config.toml
n_head = 2
n_kv_head = 2
head_dim = 64
vocab_size = 8192
parallel_block = false
init_std_qkv = 0.0506
init_std_down = 0.0
lr = 0.00364
beta2 = 0.98
warmup_steps = 251
decay_fraction = 1.0
decay_shape = "linear"
batch_tokens = [16384, 32768, 49152]
seq_len = 1024
train_tokens = 153900000
Each number is 200 + 20 x the weight over its row's rms, rounded and kept within 0 to 999. Layers, rows and columns count from 0. The size before them is the row's rms in percent of the matrix's.

# down: layer 3 MLP down (transposed), 512x128, rms 0.134, rows 324-336, columns 0-127
# up: layer 3 MLP up, 512x128, rms 0.154, rows 325-336, columns 0-127
down324,054,199,167,195,174,192,211,177,204,227,209,200,190,192,223,192,215,203,196,187,206,195,213,192,220,210,207,205,246,196,208,221,213,227,208,188,237,203,173,226,228,181,199,233,208,192,214,230,214,192,163,199,231,212,194,209,216,163,206,223,188,193,185,179,240,213,202,167,200,169,212,220,153,197,206,176,226,199,260,193,207,198,178,190,223,187,177,215,226,187,198,180,174,190,188,189,206,169,166,167,195,213,171,238,200,199,203,227,208,176,214,201,224,230,205,191,209,178,204,155,225,218,177,180,179,193,188,199,209
up325,094,202,194,191,206,232,268,176,234,182,176,198,210,212,207,194,220,179,233,181,182,215,167,212,190,209,206,166,193,169,203,215,231,211,203,209,209,188,206,211,199,207,207,161,166,205,218,229,193,204,208,212,209,209,177,205,178,189,247,205,196,210,173,189,180,210,229,182,207,207,164,219,213,166,193,218,200,217,176,191,193,202,195,171,211,202,205,176,231,210,203,217,173,242,190,184,212,230,233,175,185,191,216,189,185,170,193,209,224,214,195,145,176,193,198,206,187,191,192,223,198,198,164,192,225,186,214,234,189
down325,088,170,182,239,168,156,175,169,210,150,193,226,182,177,199,213,208,215,220,189,206,202,212,195,185,238,206,209,208,185,210,205,169,194,180,185,183,213,221,232,238,202,186,209,201,184,191,226,219,184,191,174,138,204,217,186,211,201,199,191,210,201,213,245,218,196,220,212,191,176,214,197,187,212,203,190,203,194,211,171,181,207,199,170,212,189,190,195,224,183,209,221,225,232,228,194,214,180,209,182,173,217,165,217,193,178,247,199,207,204,195,213,195,219,184,208,225,145,197,190,208,204,180,183,195,228,196,186,219
up326,120,192,212,216,216,192,229,197,205,173,196,232,202,215,209,173,211,209,227,226,208,225,204,159,186,210,186,206,149,184,172,199,239,220,202,183,226,175,199,207,182,209,222,179,208,204,201,193,182,206,207,191,206,184,251,209,200,191,210,190,195,218,214,205,208,165,217,227,209,190,193,195,238,193,192,202,174,205,200,221,200,226,200,209,204,211,220,188,216,201,201,236,217,243,174,228,208,207,169,192,199,165,197,198,205,195,194,218,216,203,193,197,195,231,237,185,207,185,191,264,146,180,168,180,200,170,184,175,229
down326,125,207,184,163,208,217,183,213,178,204,218,217,189,219,207,220,213,220,222,196,233,197,203,213,189,184,216,187,198,200,208,177,183,214,171,217,174,217,197,247,260,212,196,210,201,207,190,201,179,206,197,203,199,156,210,167,220,227,190,221,216,184,176,216,244,190,184,196,175,210,193,209,178,226,164,230,171,190,223,225,194,193,176,214,221,213,186,195,148,195,231,168,180,209,181,194,179,190,221,196,180,215,192,185,224,201,200,180,242,220,191,199,155,207,190,184,224,208,200,190,190,183,211,228,205,201,189,243,206
up327,046,184,183,214,209,212,241,200,180,203,204,182,150,240,185,194,207,175,213,177,178,184,207,210,198,214,196,209,190,205,181,223,214,224,196,207,172,167,212,197,173,201,229,177,171,205,227,238,189,189,191,179,220,200,256,207,199,219,206,158,174,216,209,212,168,182,239,178,203,173,173,189,204,189,191,206,210,217,174,209,194,197,204,196,181,170,213,169,209,178,235,191,212,208,188,220,228,230,197,197,184,198,253,193,196,177,172,217,199,186,182,213,198,202,196,171,224,219,214,220,183,189,198,233,235,207,205,200,176
down327,027,213,207,233,196,209,208,164,218,200,192,204,163,199,155,206,208,215,208,232,164,227,209,201,193,196,165,189,222,193,201,199,227,202,209,182,224,214,176,183,211,198,231,211,193,228,175,179,189,165,219,173,199,227,202,204,210,185,172,192,167,202,173,179,144,237,194,204,231,221,176,182,212,181,213,205,200,226,169,189,235,190,204,200,185,168,209,189,216,210,193,211,190,214,203,224,208,211,240,222,209,173,242,193,169,203,203,217,204,240,160,191,202,200,190,178,190,218,227,187,206,200,185,203,213,228,199,177,198
up328,126,197,196,231,192,193,187,178,212,204,205,231,175,197,139,222,230,179,200,233,207,199,166,225,158,178,220,187,210,209,186,212,214,199,159,189,167,196,161,181,197,200,237,205,198,207,174,219,190,227,169,167,213,217,195,235,221,217,173,203,186,211,196,218,172,207,224,242,188,171,183,185,205,212,188,197,219,193,199,180,185,215,226,219,216,138,186,212,188,199,240,205,191,207,219,212,212,228,212,218,192,207,220,225,168,218,212,223,195,187,212,186,211,217,191,182,196,204,204,186,198,193,201,208,221,214,191,198,177
down328,129,190,197,184,185,176,197,232,184,213,194,181,227,186,194,207,221,234,193,216,162,207,227,211,186,192,195,191,206,222,208,215,231,216,193,191,227,208,203,223,228,199,219,188,196,214,207,181,212,190,210,201,240,228,228,200,212,195,188,193,202,234,240,170,210,253,210,192,204,160,231,175,213,202,200,196,178,197,186,180,196,213,188,198,246,195,177,190,172,185,199,189,189,207,205,197,154,212,166,154,211,222,154,198,228,230,202,206,186,175,201,184,240,212,191,204,186,174,187,191,218,226,201,210,190,193,209,186,157
up329,127,173,196,213,198,200,234,209,183,205,193,233,203,239,189,178,198,201,180,195,159,203,192,165,210,187,162,185,181,198,195,226,192,204,180,216,196,219,199,200,189,233,174,192,207,178,192,192,175,203,192,193,213,182,219,211,197,189,192,203,216,227,195,213,192,160,190,192,213,224,208,172,208,200,178,221,169,165,196,192,228,179,218,212,178,199,214,165,210,202,206,171,212,217,217,224,198,261,221,197,218,166,205,201,188,203,221,205,171,243,218,227,203,153,246,214,196,194,188,222,184,201,210,192,208,208,223,257,189
down329,132,192,191,186,182,191,215,205,204,214,201,201,226,180,187,195,194,211,213,218,179,223,182,192,208,216,219,237,190,197,231,246,192,204,225,184,164,214,182,249,257,188,198,201,214,188,197,220,205,217,228,186,186,174,188,220,228,178,211,233,198,191,209,183,195,220,209,172,209,183,244,203,193,193,195,169,193,207,191,193,215,189,194,145,227,179,220,200,163,194,177,183,201,201,215,224,191,211,197,214,153,222,182,192,174,201,191,202,192,207,150,194,238,194,216,206,198,170,228,207,183,206,223,167,194,211,229,183,189
up330,115,178,216,199,223,201,190,187,198,202,156,209,213,216,194,212,218,203,197,185,211,177,185,172,187,210,216,184,187,195,180,179,198,186,195,157,207,180,237,172,176,215,180,207,211,262,221,226,205,212,201,227,195,235,237,184,208,208,217,170,227,182,212,202,209,176,201,227,201,202,211,163,203,182,202,231,191,201,160,193,199,195,215,158,193,200,214,227,206,216,217,197,182,221,194,217,238,220,211,206,172,183,194,206,215,165,200,189,233,184,168,201,206,186,210,207,181,224,183,225,156,207,187,208,195,156,230,213,176
down330,124,180,183,195,216,198,230,198,200,206,186,199,193,209,185,189,207,216,183,200,205,199,196,208,195,200,250,211,205,192,212,177,183,189,176,181,187,194,217,215,227,207,193,208,198,212,159,211,225,193,205,183,207,204,209,205,187,206,146,218,178,228,214,186,228,242,247,206,186,203,211,230,219,208,178,193,219,204,204,227,215,174,202,197,199,189,162,191,167,188,235,180,206,224,195,197,210,239,193,241,166,196,152,197,179,197,223,232,191,198,187,198,194,166,231,176,192,197,207,170,186,194,187,179,251,225,195,154,209
up331,048,186,174,212,172,205,213,184,174,188,185,198,169,239,163,196,224,183,195,197,177,190,192,198,188,204,180,198,196,211,186,181,222,190,162,196,194,195,207,186,150,207,217,191,178,162,223,186,224,175,164,182,221,184,233,203,186,222,202,179,156,179,199,171,153,151,191,212,216,205,204,184,226,191,196,225,218,206,166,181,176,201,192,201,187,167,225,192,187,207,215,204,211,202,179,203,204,227,186,220,163,218,222,215,187,200,194,225,182,237,195,206,180,195,218,207,193,246,211,203,191,212,171,198,213,192,208,215,229
down331,028,171,189,192,222,181,219,217,205,202,188,180,225,180,194,208,209,234,214,198,216,197,176,183,173,195,197,191,195,236,197,225,220,187,226,184,221,223,204,220,213,225,209,217,264,219,217,191,208,168,188,224,194,254,202,209,197,185,171,200,185,191,199,211,226,213,198,196,220,192,196,216,187,215,181,189,164,177,200,181,197,220,151,191,201,239,207,217,183,182,211,187,194,245,232,223,180,209,192,182,206,194,187,164,197,185,240,162,213,196,203,205,211,199,176,206,189,176,209,170,199,209,216,204,226,197,187,219,150
up332,110,201,237,201,213,248,225,208,211,169,197,211,184,191,201,230,212,204,211,200,161,203,197,222,205,221,213,152,192,175,191,237,204,237,172,198,215,176,244,203,191,233,201,218,178,173,202,169,184,208,173,162,213,194,195,179,215,201,231,182,175,187,177,195,184,207,225,211,202,208,202,213,203,164,183,212,200,176,214,179,191,173,222,224,174,189,179,212,223,218,190,199,219,222,198,171,217,223,207,194,203,185,223,188,179,223,210,236,211,213,182,183,156,212,238,206,194,203,174,205,224,193,194,183,199,192,227,197,231
down332,113,209,167,198,190,188,208,208,164,201,192,192,223,191,182,175,205,198,193,209,207,205,227,175,189,180,197,186,194,162,257,198,186,190,199,226,183,200,186,258,223,233,179,192,228,212,182,199,201,172,218,207,202,247,191,229,182,189,203,226,196,172,208,220,225,180,224,193,210,212,197,206,201,205,229,204,200,224,168,217,202,213,168,187,207,235,220,192,189,182,206,248,200,173,228,219,170,178,172,144,177,199,172,172,212,204,199,193,220,215,216,216,240,205,194,185,185,175,213,213,203,210,210,198,209,209,194,187,199
up333,044,204,204,217,196,208,238,180,177,181,198,206,160,203,146,223,200,214,201,190,196,198,206,200,192,199,198,151,167,219,199,202,204,238,169,207,222,180,196,174,191,205,228,193,198,206,222,170,184,200,183,219,223,203,182,199,185,200,229,168,212,186,207,205,176,181,198,176,226,212,176,224,219,202,185,194,201,230,200,224,200,176,223,194,177,177,196,190,194,180,248,169,215,213,160,223,232,216,233,202,190,185,228,180,217,185,201,217,191,230,164,222,195,192,222,175,219,232,228,199,205,197,200,228,219,170,188,219,225
down333,026,191,186,183,207,232,219,187,192,187,176,182,174,245,213,217,189,189,215,168,228,160,228,156,225,211,220,206,195,208,213,197,193,192,194,205,199,202,213,186,188,225,189,214,209,200,224,224,248,226,181,219,205,177,201,196,192,178,245,237,175,198,219,209,220,161,219,208,190,186,225,235,183,180,204,192,180,170,203,189,172,241,183,191,193,204,224,195,203,226,219,195,207,233,187,163,203,200,201,183,185,201,196,233,179,167,202,158,237,197,199,216,186,189,222,202,191,191,184,172,187,206,176,213,210,176,204,221,207
up334,043,209,214,220,230,208,199,190,223,196,191,196,174,197,170,208,197,194,211,227,173,182,213,225,214,193,226,195,173,190,184,192,175,199,206,191,212,163,187,211,165,187,216,188,176,225,208,183,188,214,198,199,215,211,192,224,188,218,213,159,235,200,220,216,186,188,212,216,228,225,157,222,220,208,244,179,204,203,173,182,183,189,182,220,198,156,224,209,217,211,216,212,228,231,204,223,202,202,190,213,192,197,248,190,204,187,167,241,226,219,174,199,209,192,186,175,214,254,199,241,199,177,189,231,202,203,180,222,194
down334,024,231,201,227,177,197,220,202,209,198,198,206,206,231,220,183,201,175,179,184,188,216,190,232,203,233,202,275,183,192,214,210,186,181,205,180,225,204,196,177,217,201,167,210,160,158,196,197,194,178,221,181,182,189,214,216,214,195,188,163,181,176,164,208,236,191,233,211,186,214,187,198,217,219,214,194,218,220,197,228,199,175,214,183,181,197,198,215,196,187,218,204,214,222,177,183,200,204,202,179,153,233,155,171,185,204,188,218,168,210,200,174,195,195,209,174,195,201,216,202,192,213,206,226,179,212,238,188,228
up335,120,208,202,190,190,227,187,184,234,210,237,190,181,207,198,183,209,186,223,211,185,204,185,180,184,224,184,209,194,174,186,218,226,254,206,198,186,150,217,174,187,205,178,182,190,176,189,197,222,194,172,197,189,188,213,205,207,176,260,197,203,177,199,214,199,204,182,204,194,201,208,189,193,222,202,201,183,183,219,217,226,209,178,259,194,190,230,167,215,184,180,197,233,196,198,188,196,236,213,213,203,177,222,204,209,194,219,222,170,202,212,185,191,222,186,192,228,264,220,182,191,209,199,215,199,214,152,224,190
down335,130,183,188,203,191,195,205,201,183,187,217,231,207,216,214,197,193,193,231,218,220,194,186,211,181,204,196,237,193,218,221,201,198,230,196,210,177,204,183,193,210,218,215,209,223,193,164,201,208,179,236,153,202,153,208,225,262,172,215,208,204,184,187,194,243,229,186,178,194,219,205,199,219,188,201,165,211,206,196,174,195,211,187,175,198,184,225,239,199,200,198,188,207,179,210,165,198,204,194,222,190,167,148,168,184,221,219,182,205,178,185,193,242,234,205,174,205,194,198,179,239,162,214,215,189,205,195,190,195
up336,125,189,190,201,188,206,225,156,213,217,193,227,156,187,193,208,235,187,212,163,201,204,193,198,188,205,212,210,196,174,173,197,218,192,204,184,229,182,232,207,181,196,227,218,203,212,201,198,193,223,165,211,188,184,237,187,194,196,227,177,228,212,222,227,205,190,183,213,233,191,188,197,192,201,208,176,198,221,192,185,221,167,215,187,197,152,200,201,200,221,191,207,187,191,193,227,243,204,216,222,170,217,202,198,227,225,220,227,176,240,163,202,192,158,201,200,204,212,241,176,186,193,154,178,229,180,192,193,171
down336,128,207,221,224,204,222,177,203,176,200,232,217,223,176,196,209,199,224,202,173,227,203,208,202,195,203,231,249,190,193,240,181,169,237,217,211,186,217,224,207,205,171,178,179,211,209,207,206,206,185,210,210,187,168,223,203,201,150,207,165,208,205,172,199,224,209,189,191,200,164,211,223,200,221,171,167,186,204,183,219,201,195,205,202,197,216,181,204,230,220,204,195,185,174,218,177,230,191,184,195,218,189,170,200,187,208,200,194,173,171,204,197,228,196,227,177,190,171,151,199,256,204,231,201,175,203,187,200,231